config.yaml
d_model: 256
head_dim: 64
lr_head: 0.00909
Each number is 128 + 24 x the weight over the matrix's rms, rounded and kept within 0 to 255. Layers, rows and columns count from 0. Numbers have three digits each.

# layer 2 MLP down (transposed), 1280x256, rms 0.0516, rows 849-955, columns 0-63
090155099113099163137151153151137089179153142141161120092138102142132128125093140200128124104158115117142150151126112121132127097145088140083077131137150090103107128120154146180137134112098127
106126126157154137092159079164120168122173163139102126148100127117108099131158155133097124150110174118190132109126099133149104108163140058156112169127123092118090160162140127107162164142127150
138117103163142113200177158130133112145152136119126146162115143109124098115121130113126139121131135144052149136129142109175173175137107090135137090142088095100159151145106122156108156134088121
154147093098162140103112123133128101127133148089123120124122099103137148141143109117164080152114099142137148156160076172129150122120099128115120139080103106143071138138076142155144165139181135
182111096163139123145093160145128150148131181091082142106183104145108145140139150099111117112121104127138073105126142104114135087128125146086177093074154129098145138143125119124119152159124127
162072140146125107128119128108142158156118173132115146136094129156075139140079151114135116130108130118096117145110139144129116115056116108151080133132175158170199103134120175080130145134142091
081132125105141131161152137130156167185130131145113127096105096134099147114115114142091105163149144150139173127104116136077126128105120118150147137149107153148110154102131131111175150104113138
101129165138132163079121129134144134160125117154101154123136121109100169162135131153117165135104127113115100132089149148154142186120114137135101164129128130153104151128150111118121128169133124
112093164132097140110148163148144095108124132097113106153119130166139111153121112106128113107067188160131089149117142101141115179081150094163129124088123122147184159126139158133165152151097150
132114162129150143130114080114107132152152077139139123127122137108100136125101158131146080115129153112128144122143153100143148154137110132071122090128142159176150129127117061095149093107105120
107169120118141152117133117151087157103123084130109128116123118138149113105160099120123117116144128143090146103109127102154083143149139178099119136129106124125145130118139137109123176099086118
104142144128152136106099131152126133056111119110151118153147140108086165118131159111123115105110155117109133105106120117137120126138108182112145140155135117146165103119116147092114115140137123
144140119092147170093107135138129106105107077159109137154094088158113127155173127106138104165118148115108096159149130129129167159112133136091133107168141139139124144179147151119132111122117126
131153124111118131154096143106137086144140147155122142099183155137167141158131134127141097098176113141128147166120172092174120164119122161151150090072080114092091129131124146085144143106103104
141118101117133110093128135133114152127141127138087121142086177151068164121122106095082134155102136078090127152120130116133107145161162205122138113152106104119120092140141151132143192118105118
101072121137136093108155116096111129085116136145136180138146113132147117131130117159091104116112128143136116123153103135121138120112094145141097134102135113174153179121124142119154150096128107
134104183109171134149141141137113125117104144089141161123153080106130143150137066118116146118099101129128134164085110163120102116141142107108147076078128118119113096111112123147151130153109128
146159153098130159138144140132117151143150136149114087137164129083100141159167093125103137155146157102133152134136120156142161154148089161102140182162132133134144154147155125166115138115127141
165113132078104177115126092146128128102132078085140122159160121075082120103155108106113147117116114150088141102110127142161132124116145152144120149123164100136109156161098065130128078137139148
144081132128135129105145133130115115165134136169114120117138120155157135151116131162104121158099149149138114114104150134106144146085113147132130095142139132104145150117108123112125148165139183
115123068097150111144135147067145120120142123167140131123071141140100095095106104104096167104108097115155115124115104157131130132153074097097105124084130119145090138139109151123121088163119151
116171137128116116130106136123111115096123141099151093098165141103094165102112169128169115137129106100149138126128105113171145121133130145097167106151135070164177137076125172179166092114124124
177141130126145100095145130162163146102111106117091124109120068157130102109166101100124127151096153154124141136131099102099136131111113141133159113105141151100121152131087122095112143145097096
133087107063131132108122111189086072159142163136126085131121139131094150155142168129094110132149129126114129122120156100111158127125168110080124159158120099115155129125121124144157139123132140
123094095091119118125125114148107098121084112159114130154153148119130143133089173125123124146122121116130123127117089110148150130156111165138124121124170165151131123118118151117144155155110086
138151120104156119134128123117109095136151087167167131138107107145120108111122155112153139138194147128105139119120160121131109107115164125123101167133137097141185136131094134122164125110178109
108159177100108100097108143117104113084079174138102180128089114116131152137118157113175145094133089116146099119157096150181126112145135138171137111143102117103119104087136122175123154116170137
098132128122126123135107115118135152096150127146107096105105114143077117142153129089146166134123143112167094140145134146091128136069121093166128105159146166079152117139104125066148123152150117
128130109092148137118146125137085097053119089143121120136134094144110118143073108154135128140110143156105119170103098114136130135150101088138143159113091149187127172135146108122165097106120122
113099120153155106149149159127124122134132135139154065127107106111098129136100115157146143118115156132148137164102113147089125118141158136124115147145106146097124096170123122154166120109164111
066164104125135092154100115112105109139079107090123114119112140073107164102166127158134119104095090083115130102103124131130118133120117114100154148125131100123141120121108142168149090110151090
153116115132124158086182096146161123087193104120155101124096111108091145135086170154155173140121109095099114087174156057153124145112119127160142096146118079102141152159092107091155110124139159
158093153081110151108109103138105107109094105144154149163116105129127120126121122108142138145163149201123139101130117139149147096113112120173141146129140135117125157156132137105124155119132090
129140105084144132117115101085143122169147131112133115114105142133123100090128128143167099111130121114149124145130116096140117129116132133103135114120125152092114136152117175168128118143133111
184104173103121110183134163119129141125123142098105171163112077119088130163152135154117157143126126162156086161119111145096145142123140133145131116128104147159147160120111130106119123111172130
126123088120123095134124131115104174133119108121095136145146141124106131107117130079121095147096127119123109116127180142107116131157107117148116182091124128148132102171135148146171126088123111
134114142139124141109126118128107153093071114122112138091150141120138093121103150129116126129147107109110142141129132149113096138118112149122106147125133085160137106150087138116123160088152097
113145161121168078120129133117101127095122106135179122142103110137165150142161084128125181128154063132154158174111103104147109127083099131134145139131137120168097129117108110072159127129140108
117097140124152149100117124056149087143146114100179127108149146121170174140144130178110135095137111080131132148150161139116110106109152121117169137120072118137099138118143132119159141172117143
106159162120155120096130171134162147147127112113126110141146132102115168114137126136172145132153131079086153114146134135115121109135120109147159164125116107130144114070136148113131139141139138
114135148109109177102138162124142138140142125107114088100169134131137100101143118132157091120149114144092151129156124147118085116131106099098113135106114137113114140116066144129110130082128141
118088134117145103173128142112123113136176126128156123104138123106101135144113113156102121169143122133096161135152111126121085181096155135148114155120132202144142164141138132141120095127155091
186139134139131088170129102090129146119068106094156152158176180119151122119122090133103131133140136126135115130107136155137129144157165084112097106111116145161116127118166129149145134118094111
119134110134148094124168123135132148086138126145137085112123110120128112133147132092131095146123095134138145096126129088151091193129114108108113122126146119128133144115110125117127168146148151
149153110124140123112087123120080148113089136109131133144157115124140096116154130157131146110178127113135140117134141104112137125146133116101149121114126151061096110143147155116187155124173148
118149164125116174165142125103125093149102150130141146107120119143136143144132114134107111124118137166156130163109105136134125133142121088126106154127102131130095165105142118131164120124131126
145133103123165145111130089117151112143140111169114147152134166125155140119180104146128084102098127127133113146125108137129114149115161135185122130096125172103195176116135081145081079161128118
124080157176113131130144141105168107113124163129140151136153156151123074137122101121132111105224087154135139120137108133137132124181130142133090134133103110115150151189131105161074137165152143
144120124146113103129123144147134140127127159162146150139168138119157158121087133122140093161126115155089164110145135147148155204126089100132117143111123106138108150184111087158112115123103078
111133123141111136130140132122138130142126130138137147172096118115110117188121116149109104082138165122151068145118096122138078122182111132128159106109183132146140122127184082176134127134131157
085150105120117183115098096149108129144121134113092123169083124157142120101165106137120138111159108130138152080136134143159111132124141198130137173131127156123122125126139131121080136155141114
128142164150157149166138159155158095120154100117113128152151159116120136135119071106145124123138123121103145160110092136154116132168135109168113138138131138144142142128127116153141134115146171
147099098151133114119171142094137125169174166146108120109113098125151091113093143172119088132085138127157133132129118089097171122118168136097109133168107189114147102157149109166125162098118086
172162149083157122152105141144111181108157142156166178134180140146151101131163149126107059101122154143103124118106101125130117106089086128122106150084101113144127079120148142081138130149127098
129129107113119138099137148144162168149121151123130111154131142111128168148108185145128104182116125132091135138136158109126145111139106124145104142137130122099103134094127084139112092128138086
126119140161122140116110133170137140117102126146107111151147157074125128121117150089100048088130125132143116104119136133149159107159144150159123107147121127102143158154094167183142151050157101
099135145120111111164174136096107134148123121162115115099131161136156112124125130134177190120140104137100124136120144166144090124103112096160130136132148137143116122138106126146117135147156137
124109176107138136136116139120135173119122176134136154149120129142124083128116106090135120141152143158078133110143116119100147164098093115100114145164137166144146116126098129129117152120152120
134117110121150141118123129102148105107134124129162149111157130167155130067111108109141155146093161129107107152111131149127128152133174092100098084114121126137157107108093138138120126133155130
129115146140126098121086108106146121145133164157115097123090095145094069105142144132119136131141170109107134088145105117138138163142174105116125123135108164140147151125153118126152123118126138
115155159111139116119120128090133148098147104130160082183158139128128080115137124119124111143092145095132140148133155154123145114133109100122136124166121149170155164096122125121094098131148139
154108160141153162139130121126138134126159161099124150090114159099091109142117150119132119150102109072116152130112069115098134122148110153130094122096120146142184146116108123196141086108131093
099102104129126155101126135126155136154167115095103111108143156158082155121117109165118127145116114141103116128070078148091105073139135123122156129118095146161127133135094114100151104152145123
184140115101143095122075112145089107153124128102135126125103111127150137119130151099137093123098135103116116138148148156140129165092110128147097127136110190130103106091134139121193152144126106
065125102125153148109147157111142156099121119159166093107092146124119134155115103146131123168109124133161084130131125164100110154124125140122123167130123086157135113115093088170124126142172121
121139129154152142120137156159119169144145125158142143107114149126147152086120136149127148091150148129083134130157159143098151120153119189088147116145151148131131100126128124116136115116117114
136166142127158088117164075176102131170166096148167132123121108115122135119138151131162149125155120110139150116128127098153130144128115119135089149106146118122112112118141139129130143104085141
105131155199127129132106116111166141163138150132120155109086121150140101123142126149111104135149140132107135121081109122170151134116074119141131158099065121165071135111150154127181147147108135
126150136112110086082108085112088117149135098158160107072108144149153155102099145057143152113127146141152142113114121145159109119135160143130160150161147130117087132103158131136113109156126116
148103187138130157139154147122159146150117171129129105107114131117108099140136140147127169109140125125166142091144145154120130134148136126162133146141104122130116130102159164097142141123103113
132117158162149109164138141166136137119138101077114120148118146078125113109131131112148137101134125149126140115155158084103120158129131102127141125124122159147113127123122104139141156107135097
149124142094121121151128138134124128155137111122112155123104117134126130092108111089111123107088076068184118117099086160127106121104132143124133158130169105091135143112110121110121120085131142
125142115122179113118092111118156183172129132128140110174089123141083107144167126154140189148122161156134125128086157148117139140115111117131133114143092127080118111148146138132147122112085112
169117149102119127146155126198129126158168156136179125173137149089113134104130127133100114135095088149106143127142144105105129089176117119106130077100098112104152108120133127135132108156117118
112123136126150091119114105136144118138112115130141111119115134108161112109133105082136130140145132136151119120098092129138131103121135147094126105088096098102161132125104095097137143120143090
150149102133102161111126153145158144095120097190094111154115144147125143109120100159131118149108149169157129136177104105134112135184120110116106079159131139143135135181124156128151112102133203
100149158111113175096154126106121104085162145114134122104089110155102140116119120107152155068143127172117145118139102092117149115098132131135143082075112164139156092115107162086126101128133142
111169127133109162104116157085120172132152131107136103094149159167074132127117125096094149134114142089111096087178153155095083122139124122092127131136103168111086125126101153141119105094140134
084157112130117138125138141159110099143111159157206164159149118128103130104126141075111143117131121109125134092147130132126116167129138042081120166170130110103132106154138102104071083122137111
128098110125122118147131114152134106084091126130135163103107122144116137162215140105093080100117140133135121150134134112129115089149157131145155116125124143108116172138116116114142104128151095
142122139143115092118116124160139132141170164122144099110127137155152114097094174114120126136113129120135184137139114109109103158139144142136173129127147098095091138152155117143112153103112089
116088106103109077097099111127116131118086168143121118153127168115129117137153079096103111111157091140168140179112117145118139078096100159126132127145098107099104147158110135090112119116101094
100124140136139083108140090164132206074105140090151137160112107158132093102162164160130125158088106128138136093145120105154099162113126125165122156107118121107063096115102159138100148124135126
126127096119125078170126129119136124123110123099159088151146108147131099136165173137113128108144157129117126086130128108111176117107135125125169149115093082133146095131104146089121161084113145
146130122160129138114126088151100109171116130100172123170140131146101136138126138122127132111150121133145149156133108137102109138143111141124128151098128174148111131150156116191158125082166154
129098090143123135161132109135145166128148170134146086126162128121134128133093166126133163120139137121124132061142134161144085127117155099088127151153119123093147096132043122098130096122144126
124170135147126134127160147067131143125156102177157109110141160107123072181101119157157142186121125121121134179113129140112131098136156177135106098119147139092111160117066132142146094129131122
136133154111128134102129168098113108112101134134158112088124139081107104140143132088128138082134090107167078105131120121137145186124094142104106110113110089123135128131123105184073117151129115
121167101139130142158101142173133123155111135154142140086158130114137132129111129130168126109116115151171118161160131196090150144089109153124133120115165122130121114133110087130109090109121098
135149156109128087107115107138101128157151128133135139102106118127148102145142075128098123153143146101137121136126121137128100109130124101102137142128131123094156102133141115119125103154124160
138093156130168198120102098121159131111155151153105133126134129122116058101155125161113147107139148116096089142133142137142102153121146137090107138096142096145117118108129118108132079141112091
162157158117123140098120132149109146137171120094158170121121109102177140083139116081114127115156111123132148137147114136114120141146127107134130182125155113089097142161090143146122114129141116
120124101096153121138112090087098099124139114136157129143128134163107074165122138146145146160151153140129096155130122159133139110111072145114121138097097127099125113136174128117157150138153111
080145103127100171159125129120125145146100074113094152137169141136133144133131136136140131147158132131099121113109163158080143113173110151138153135109119129135141117141141160164131143125141135
146133082135078136128141126177179106115116142179107154123089095115150124111137047129147095125131161062166087132081120096119120117111123147128160096071112113141104169121101081134123122157123072
140100141124154128120137086128136086145136161132122162123126107152062089110154120121127117133168141122145127120092105125132133138114140123156095117100111106112132144113123125121130111165109144
155109159146103131125103092179163124099143135137157143140111117135124174138054151150142129143158141165112091168179155124107157099078131155061149109129172125110123144125116139159160132150136118
135106092142094107122120094113126164119140174119117165103078175122118111152088151065151127119139131130163092118138180135196133105152120109154099095170112164152108099127122157100143104115128139
151133138082139135160121113127168104091144121137112144133145112100137164075132066188125166086159103115136142137103119104155125069158147153188136141130128158145146133122150114133106098180170140
100147099088163153138138109119142114137109130116121109164115072088126145156121103108145112124130130127100061175167097114162129142105138119109134090147133123164119102167099137148081124139133122
103141194130144092136137109099132134146109172101121121099095171108090128165139154128120089123101091143180102132142123102096130131169157104108103139170138154129147120104179087129075081157109111
113129086110143103147114140144106121105145131146124074103134116129134151122132162137179144146134155125135090105105147099154131127137095141131142129084111144133133112122175106160128135132123184
154124164155146180157137113162142145165104116136121110126132166145177133119163105107125131129146102137133119093131153152128102093136127136107148100159098149170098134124138098177103139139185118
127141151129104117096118116110085161130160144135124175118081104138108129133137142140135141155119112150138114098091124127141141155149123118136144108151157146110156136085074140127125123146149110
109096175145068130143140165095127179114099080112060129132099154094141086121172133117121128150122116152113122117117147098166108145171153155089160145151163162117172133104138113096128145111091144
178145122086124111124179137162151115104164119101143128124085092113166099120105112102146164140131129159145125138136147107136110132151143108124151113077134170143160112163116083112111142159141127
139137116156126128121120124095118100168148115126150098152103118104100140144136161108095144154131141131131135147099180136109165129102118119129107112126151175112167094117121133153114080132150095
# layer 2 MLP up, 1280x256, rms 0.0515, rows 850-956, columns 0-63
169120142141084144130128168125101124091071091169135112116111162089086129151127131158167129124119062147128140137103112149133146106119124127164141129125141153126135108094091168112109077140075148
116140124170135142161124099118136128104102127087114136155144142136060131092126148158111152122064140151122085097173125168107130135139123105123155079112145122105147120150133147147162140097096129
123111173139107088175139112089140158137133111143127125126127149144126117103100159148104127157151125155082134117082140153156125094095123103147122156181107115146136126148126136116167156112122140
093158123101138152115110115139113125143092116135151120146151120113156100113137130116122107150119152103149138092131134116110124158129137108123135164172107081134115145126102111117138115135149086
121173141149199100139121119067137149147109123158117182145128121148121131128115123141153143115135161133095117138088114144137081108101115128142130130147090154122099154088130159162166138099159157
153132101171104153190149110139132127100140112130103162142160120160125107123119106104127165110129128133114148122133114146113151117129120093148117107120127192143187136123131133104109092139125120
117155065146114152138134125154118141146116121107109131117047148145131139129135128155140079131173119118113150123115097088119094088170133123103137080141142153122156135111099122103161153095102131
226165133115119123155094130113141140107102141122114116088176169152115115162150122116138108113130108147160174118135116083136134070137103101144130117116147101104059123142092100166097150076121137
132153137156088110140100132140141110109127097137120139127139120090150116117113151101146177120138120153165123124128178120146119089086136102131099111131103111095106152103142114183124094167129143
153108078177160141129115159118164100149156135123150105147124151091161160145130117141096085136138125122144099149144081110112136115112123113149127120081162127120127137181136125140113122122162114
136133097091110110105125163120127116164163154166148128086116129147142101110125080146112145137132102123143099112179101132111171108151111078103144098108137113121107120127122092164119135152127159
139164132125148098128157102113116137116155142108164150117126160124112136083132141136139128133148128169139099107136165107133070128158170142149115107078123109183162128083115156141133104125128143
120123092150113142154131087104090138112115126079145124119156120148127146121134147140184167170140123101129154133138099150127101079170101092076121104152147110151157119137125060100116141145116119
132112114127156107142104120113087191144106134158109126089124128142120145125177119172100177103128120128112112152143114087126081146112138163165141100088073124161107167132148118144081149112054146
176150123142105162168101090158100102094139163143132123158138147136136128169116149143116148095118149124090116104091103100090127152129120116123126126161173151117126156132134119133122095153135144
135172126124091112109155148127131113129107090126130104105152124109176126081141162137136107165132182135138122131138151125117140151174142133141118159147121100123156150156138154134126123108191172
114126084107135140120098146109135167147101141132095142115143164172165094115129147125085142078141108152158141149126121151119162103150128100128106066084116124151122124112109178160111160105130086
107118165141120118131097075096145161173138140117094123143110165118120113120123143098131108130153189131151080129136122146134124115153099125097095146150111161131119152147149124148086136108179136
096094141105127144151128114088118129137126107098107149113152110172125093156116142085151135119120126130135114175115138116169123105132142115109179102127168108148102126127147150125159153117120119
089158132134134145096151170193113137129104117124108114132116118112181153159148078109102126120135088125137156124129117150112104092142115173148174118098139157142108157176160118223172153112098095
126108096143145127147121073111143126170097179139086111109099089105135132127130143168107165181123185167145122147117127116076129120142128079111131155107087132101106148138151067092169117191138140
160133177146108087068118156141133141172119097153117079121179148096129127123119181099138174147103137111134134145166168143112119130112089095117151144156078134115129156121105153118121115129089139
135092167154138126136112138132127138099139126104138133120130121141119111119083153089104142108100099157135152093124124140127140082123132139167166134042133169127163109128126130125158093130151139
144131107177169124105115116139111121132171134104121127123095110120141149106170120136138142131102113121123165141076101089086144152132086080136091152131068115136104150154100146132120141142091101
151143106182147098109141097131134094162132127066117128090148119120131113108132134155190115136118113147157122152130116110132099120154124157167144109121134154120134130119139146165171113148082119
156105156127125147166088138119140091140158127090098092139114105167133113123122110111098164129128097082168111142145142154103117120107131133163116124093132134141132099176158113140116112163146121
132153115142137131163135130145096101144123108139140169121151131143162121102127140162126106151132155128084106152103136133149137133150112166106116152101074104109144122135167119159124125110111143
172128132150152130169099131106165132140128131103112124124079122161129084130108144097125115132110111104121191090154102149134143152101112099111086118144138167142096139119125147156130149137114162
165079114136098127115145133129126109176108125065129159126081119142096129128156122112152114118098073168136131128123128128117107081136122118113147147121069136142116109089107165095129119127082091
120176137161125141147140129113127130106125149136135158147144105119142083127142182143160145112106134135110090147134154163123093117110112147113115130106147171125156140164174144113164115166120143
074181140107091144106130166071146141134094133096091160164134124107116142120123105139130120151105128148130144115094104140134119126132112133123115159155162163121085112116159171128104142098150100
155166184146108116137150109177126138203108189125108101082160120163131109112124131115142091169157111107128098130099126106097090117141125157114118105116113124102120151119128148127169059122085152
162109144125126112173136101133142139071134111159159172138149112087100182075110119121139106126102162163129088139087127126124167149157113118169109144121101132105133135094128136137154140090133171
092100094123138142076070103123078110120133129116136148129143116116147176096126088150123157083110194150158093120159150112079105118134120118128119121135104158119122111107111070176169133148088086
137122142093146122123127126126142118142126157151091122157115136126139135096131163127136141068153126140132166163093129148146109094115100106115162114102109162106094138136115157118099149153086135
097170159137126135133172126127156082126106143132092107111129134120151151121119158119147143163132153085151121118167171124113121175143147126178084103109153084113113138101124129123105104163102133
091083173153132153166120144135176091135141129119110126135171122148094123119139169155112117085095124187081188123146124130084133112133148154150094119145116137150101095145159098123121103133130085
139139154133080146109148131124173137084065124138169137124085121148168096085147119154071132102137107108146120122147148152094132115130133137138102069108089106167129097105115150147102093115115150
114155128087114125129157156108116169140101171128077152148126155127121147118109155112115121101131174121117150146100114139136126124105164146144088155135150111125100136099099161133127106130161107
126131106124132130143131125126131135123109162133119140142145146182107107131135128087160174165094103136118172108117066139141174120152119102157133101127148142127108137165106115124125152123109099
126111153152089113125147106131140088068158166112095152130122114126137165149189167089095139096100089154121157100135141106150133094142120140104120157111127109133149128136130113119134133117137093
114083117157153101141105090106135137136166094147105154120120117126099112140128172091114110127101127139100142137107114157117127101166142132114133131139118169138143096133083128102148151118130120
182159101149102131157134145122139107126127065126104152120119122157113148137128115160146179135147108121115124129099142110139101118118082118109133077136106149116080118141122114152159097119131126
117148159109131146111083140153162164093117124093083131104132149132125107134115133156105111108147117167103138163165104106104107129138122094107152128134115137140153135110106181135156118105153135
134134108121114112151120138117102128143108113113155152143121165093090125125096109148130143144105107101167149109158119125118109126145099121173157088160185122111176129129116140109143122134101161
092116152135145109156153164156160161105122132129114149118145120145140115126127139126118141179159120089139104130122100143132166106160155120077122129119116090107122091122132137083122144103135115
124164102120176133132113118128138103126147118131130148089119118101112140118131133093098107111106146131118118074103151128122100087119137134124156156133238114141143107137093139116152119081101168
154156148142141154146132099140150131108098130138120114118116151158122112171159128143146139124115133119105115139126128109115144080092125112134100130117131113108133123152138154101083139123164168
153133134146146157127145134103138142101129095115106151135127137101166170105123129116122148094145124081098146139138115161146137087118129122091165151142096099140097119139145127090159136111138125
165154103111154166146155109155117153134158127113131142099116118124134131119125106151098154134131133142173123114133140109125118169100152170159101114123091112125139137160106134086158122112181172
096128091077129141166166158115116142123111088151127138109134153141074132127092187098127106131147172116142131129106131097096141121140128084165164131094135125093154117108162139109147125161111127
159117106101118198156139095138112155121151147117099125125158163118134162118139124134128154169150115121146151128154132118137143107114125100119101095121117125142144103132099118126121165147152130
114146128095104146151122157115126153136130136116135148099125101146113122178114129139135130142084134140139094147143150120113121128104140089128151148132110109135168118142125138129147131145110146
126143125122148162152145127166146122164118092118112104128143126120174120118091110095154120118109137157093104159126106103116116127139152109120095172114114129139132161122165129151146166159141162
147144112130159074109095131112112140159138154118143157136147132159150151118124136119144108139146143141129108115073065117096119112104089115105092126122122126140128096140173084117116129143092096
164138136114133143137100104177156113127127127087117116130131110130140200158130112105102136139102113125138127140141090123123142114074117128091106107130112167144155138137134156091119085142119150
143123121108112145079153092141146108158121104115120113116123150119168145110115174166150155150120113115114111163122120126129101105122160162145157098109155121116149181156099092125121088125113130
102151112146131180171145095160167122163102137118122138168118142095129101194119122114168108108132117155116143086149138103141154131147108138169132117168134157116142129158099125130131089117138155
146122119119139117154165179121106130135128100088110124164112095117115134158109174122127146141142138154161112134173141150130130098145122130116125144126161150098169122148108125101117121118128155
110148119114143106112119137154060150139127150114127140136139109132191154083135078131151121126153132171133106171134127144116139091181154112094141146104106119076131144125100111120145120144140134
102138133153087149137103120152093166125107121173089143150082143138133126157111140116152155135166136081150123153149162156127137103091142104107164122132144127158109130164157143086159173136129126
121172096125127128100134133151127141118098115125116170147132088164127128104151118139139141148117121129123114098165173136165144177136120123095111128133103100141155122125112100104143100113139159
109145099115142159136152167143095140151084093130134129127099079159116106113190160110120104105101112172115115113116115152121140116106128104132117142116115094197123150141116135114112126133135143
122102117129160156131128112114153156121132137144131130124123110127099101157102104131109153105090128135162122130133141132073114134162175126139128128105130150126159171145166100148105125121109118
107125156137157114119129112152127078082070125155109153076130112143098074120113105127133124141097149130117161137162110152131101102134119138189158141110157131116133112109117131073140111103141155
145145127148091129137116127157117097125100118131148121157121129137098087122134122142143124173108096121134132129092141115165119154131161109124141115131106095112111139162090093135126098120158141
127143090138135144137125112112104099096125099092141131147146116129111134152117145097123160140098159120115117103095174097136143189158168180128119150132125153103118149139175120098111116129102105
118149141128087171164123065155106146145119147117123140149127136088143121178158138133133119125104133138106110125132116145133147119112155067152100060148124088133098097143145139117119109145135095
115146134149112138107170119153102153088141152140158166148131103096138147124108112128150118132096100086128126139137130155080143072116101134155134122114115107175172121163129161152132154110118132
144155127122097130124143142131152129132097119105129117124142112182181128141113112119178143103154127117123113163152096101152094112111098164152135150084140125132140114106161153118113118132117118
119131131101148126131080122142100096111170163135099114118129129063104143140141197178135128137183185180016115154139190099141113065135120158123088081123145171148118125133183135123164140151095120
144135103126101127148109153118128180114142119116141172113123147114135171126132120132151139111162130104171154135151104106173138147138161128124151120115130127109164107081117131148117109147141166
147142080128148131122126145140130142102112116121124129116147121102144147072131134119125140138133100179132128135125130139143118144118168170123146103133127130152088109144088092099137107118141118
136163123099127130127165117144119107146153140123139141151123136144101128109126128134163141139149145139170143124114126128141123139166120109147149114150111152098097083103130141145106129117153094
147117119063136148166111096110111105110158154122148113076177111118150098115146089099130121141111094146150087180165124147075111148069116137157156127137121120130104097135170133156157080121079153
134124118157138158101119124112147135172099126122130096133113135093135093121132150124126127151109071098149113113113124125118121122143119139120149173136112112099132145122131128133149141131112079
133156129121128111119074138151151152119115155128134138144157168153146086106157125129111134132112130118139150154061168085111125125136192131161119121131127130132129150112139108115155145120121105
137127106105130108139150136185091087105071127088109089123109168104161140084173117098149170182133126114131148130094114130130087098150148153160115154147106115154123125080128165104106128141159105
113126089174146139108140140127164140125117148130130117097139123103154157153096136098135179123134147149111137129130107098101140116092107109129142110146140136138092088108125162117121160154100181
127156153097079129120153106114126158123104095124090155129127091125080108162127154188187118119114098067123120105101172147102088161144128133108132137152148148164134148135125114125159129098138146
141125117118121137151127138116128142153147127142108129091143111174113133104119138158087181126099137054121087110060140168111119165120155097112098097120145127134099144124124111107126081130147126
116155157114150128146122120095126127131107141090095145146179209149138157138108130152110163159100126146114121092118102099127134144156154125114132090122156157129095144157133140162132122093096116
078127110173139183131101126121166157115174150159142122127143100093118112109072138077137130094132132128122130184128095150096065153124119122091105111151143125124154125137148167129079122143082187
157108129116124166138143124122119133100126133125123142116144137144091142131117131129148087122111135145144105147189168128118134111145135118107137125139121116088069139162121143093087051128087112
153173084110098154130101071150157107113114123146088156133098120115093059136120117141100143121146108137137132110150139114096158078144127117162133120135104158159086148089124110108133083119158113
162168138080160151098107128157111146149101152119137120147114209073161113104131088102057114092126118087172155110161161151111126144091137141115112144137131155143138091142179163100156123122121057
092121079156118136100098146129129140109143175124130125101143135151214123113176137111134136122147129130126144169099120068132146099150142123124158091112122115123161090180158134131133169141131121
141147143147145114120126143184179173110152114145094147104102149129114165140128124124087144157090117084147105131132091115075085160181145141129129113133134100150114142104139124092141113176116155
132131141127132123161123140118166105086122124145126113142140105157133139117110153149146145101097132128152124121142138140155167142116111137121110114115136119162077140130132122135158140114149112
142128126164129100131137121152097106104120133146146158113102145131127138124076117142143184115116118166117102152111113137161085114110131134142125157132084116105129098130147150117135127091120124
087122123123155094161140142132082150141134180111143124101159151151124100129115138148138102130142112117155108160142097150149122186105118139105122127130097172135127179166145123109143183111138114
136104103122165167145159128112114139143130131160095141132130136128097133132104125127143168089138145099181159132106143180119101098095095144131150122136174107102094100134115184116126109089114116
133098076111124126153152135147154128168144142131152113105129133069138086119044146140103195147107126101158088128158143090118110147108128080093087134140087119105054141106145108112126148152113147
148122112121114178126148153115138094105136108106146139154120119102102133121111192132096175120082101155158110149157177127099125136116113138152136130154107112187083121097131163109152143126101120
093159101137152132134129144170170179100126161112075132147143108093150132083119139135061102101127108106141112142163110118136084131136156137117103130130124130167135102128102110128147181106140159
089108105145141129134139121116116105115105112130127111080127155111114114153128147148151123132108113106162123118162106105089114135113104107108130145112118159107139161140094095170119132106135088
144118137120101167144130087179139107179145113147117112161178143136148169139153133146148130089145157126138076126109163142136141139061108118131135071092126131118138090151127138153117137111147152
168150138067103137106161147141196105135114106116139146079149115110113178144161134173121170072124139128146168111096117140127090122131114126141105115125180080107093124105119105134085116128213161
144142157152175141114166145113126110115142093132103135117160154116124135153152121160112139128116129083106171144115099142112132164153127078128114133112117155113071136132128190115131092130129148
092155107070095146144101131129120138128141108154161147112124123119112118115104084122104105130158140176136112114134121113120129137121151188149106091130150148167121140111106127155136158111125127
146136148106140165124127114148138136106117108123099133161126130115132121171154147163122109132134148095150158124161131150084127146145156149123096093166115127123112157103150143102109142117105132
137150146208154127112148157112125101115120118109109107112104147154119153165106172116149162129134142106115120150134154140092131129117106130156146130095144092126128143092119129083146195073130157
130132084142099141143145130117172110115127139098127123154150133148090138097126128099139134121108119116139147150114208135149063134102134121135114131180157134127125116126158124128165121136124143
107103143129131144113124111133127115154135187157142125167149137140144139139113121164137174153119090126122094134084133144135139101065123143135115148102152135142097173161132143152113158166154145
097121135168102155145103117124150170106087093116155090121118112097092144171121117187156148125099108103126147146123126074133111122114114168154160130133121121162075135128156162160098163108138133
095128150125116108122116082129118159095157143125102162119094150100105141144129110165133156153160110133134062126137116134141120105117137143152131141175110121158118127124103155073141167120122164
149115141099112112102112076113111142107117124168148179128130105134112123144152087138110152099166152127147111110111119160130172124110126113152149140097148137095136173145124114148133148141157122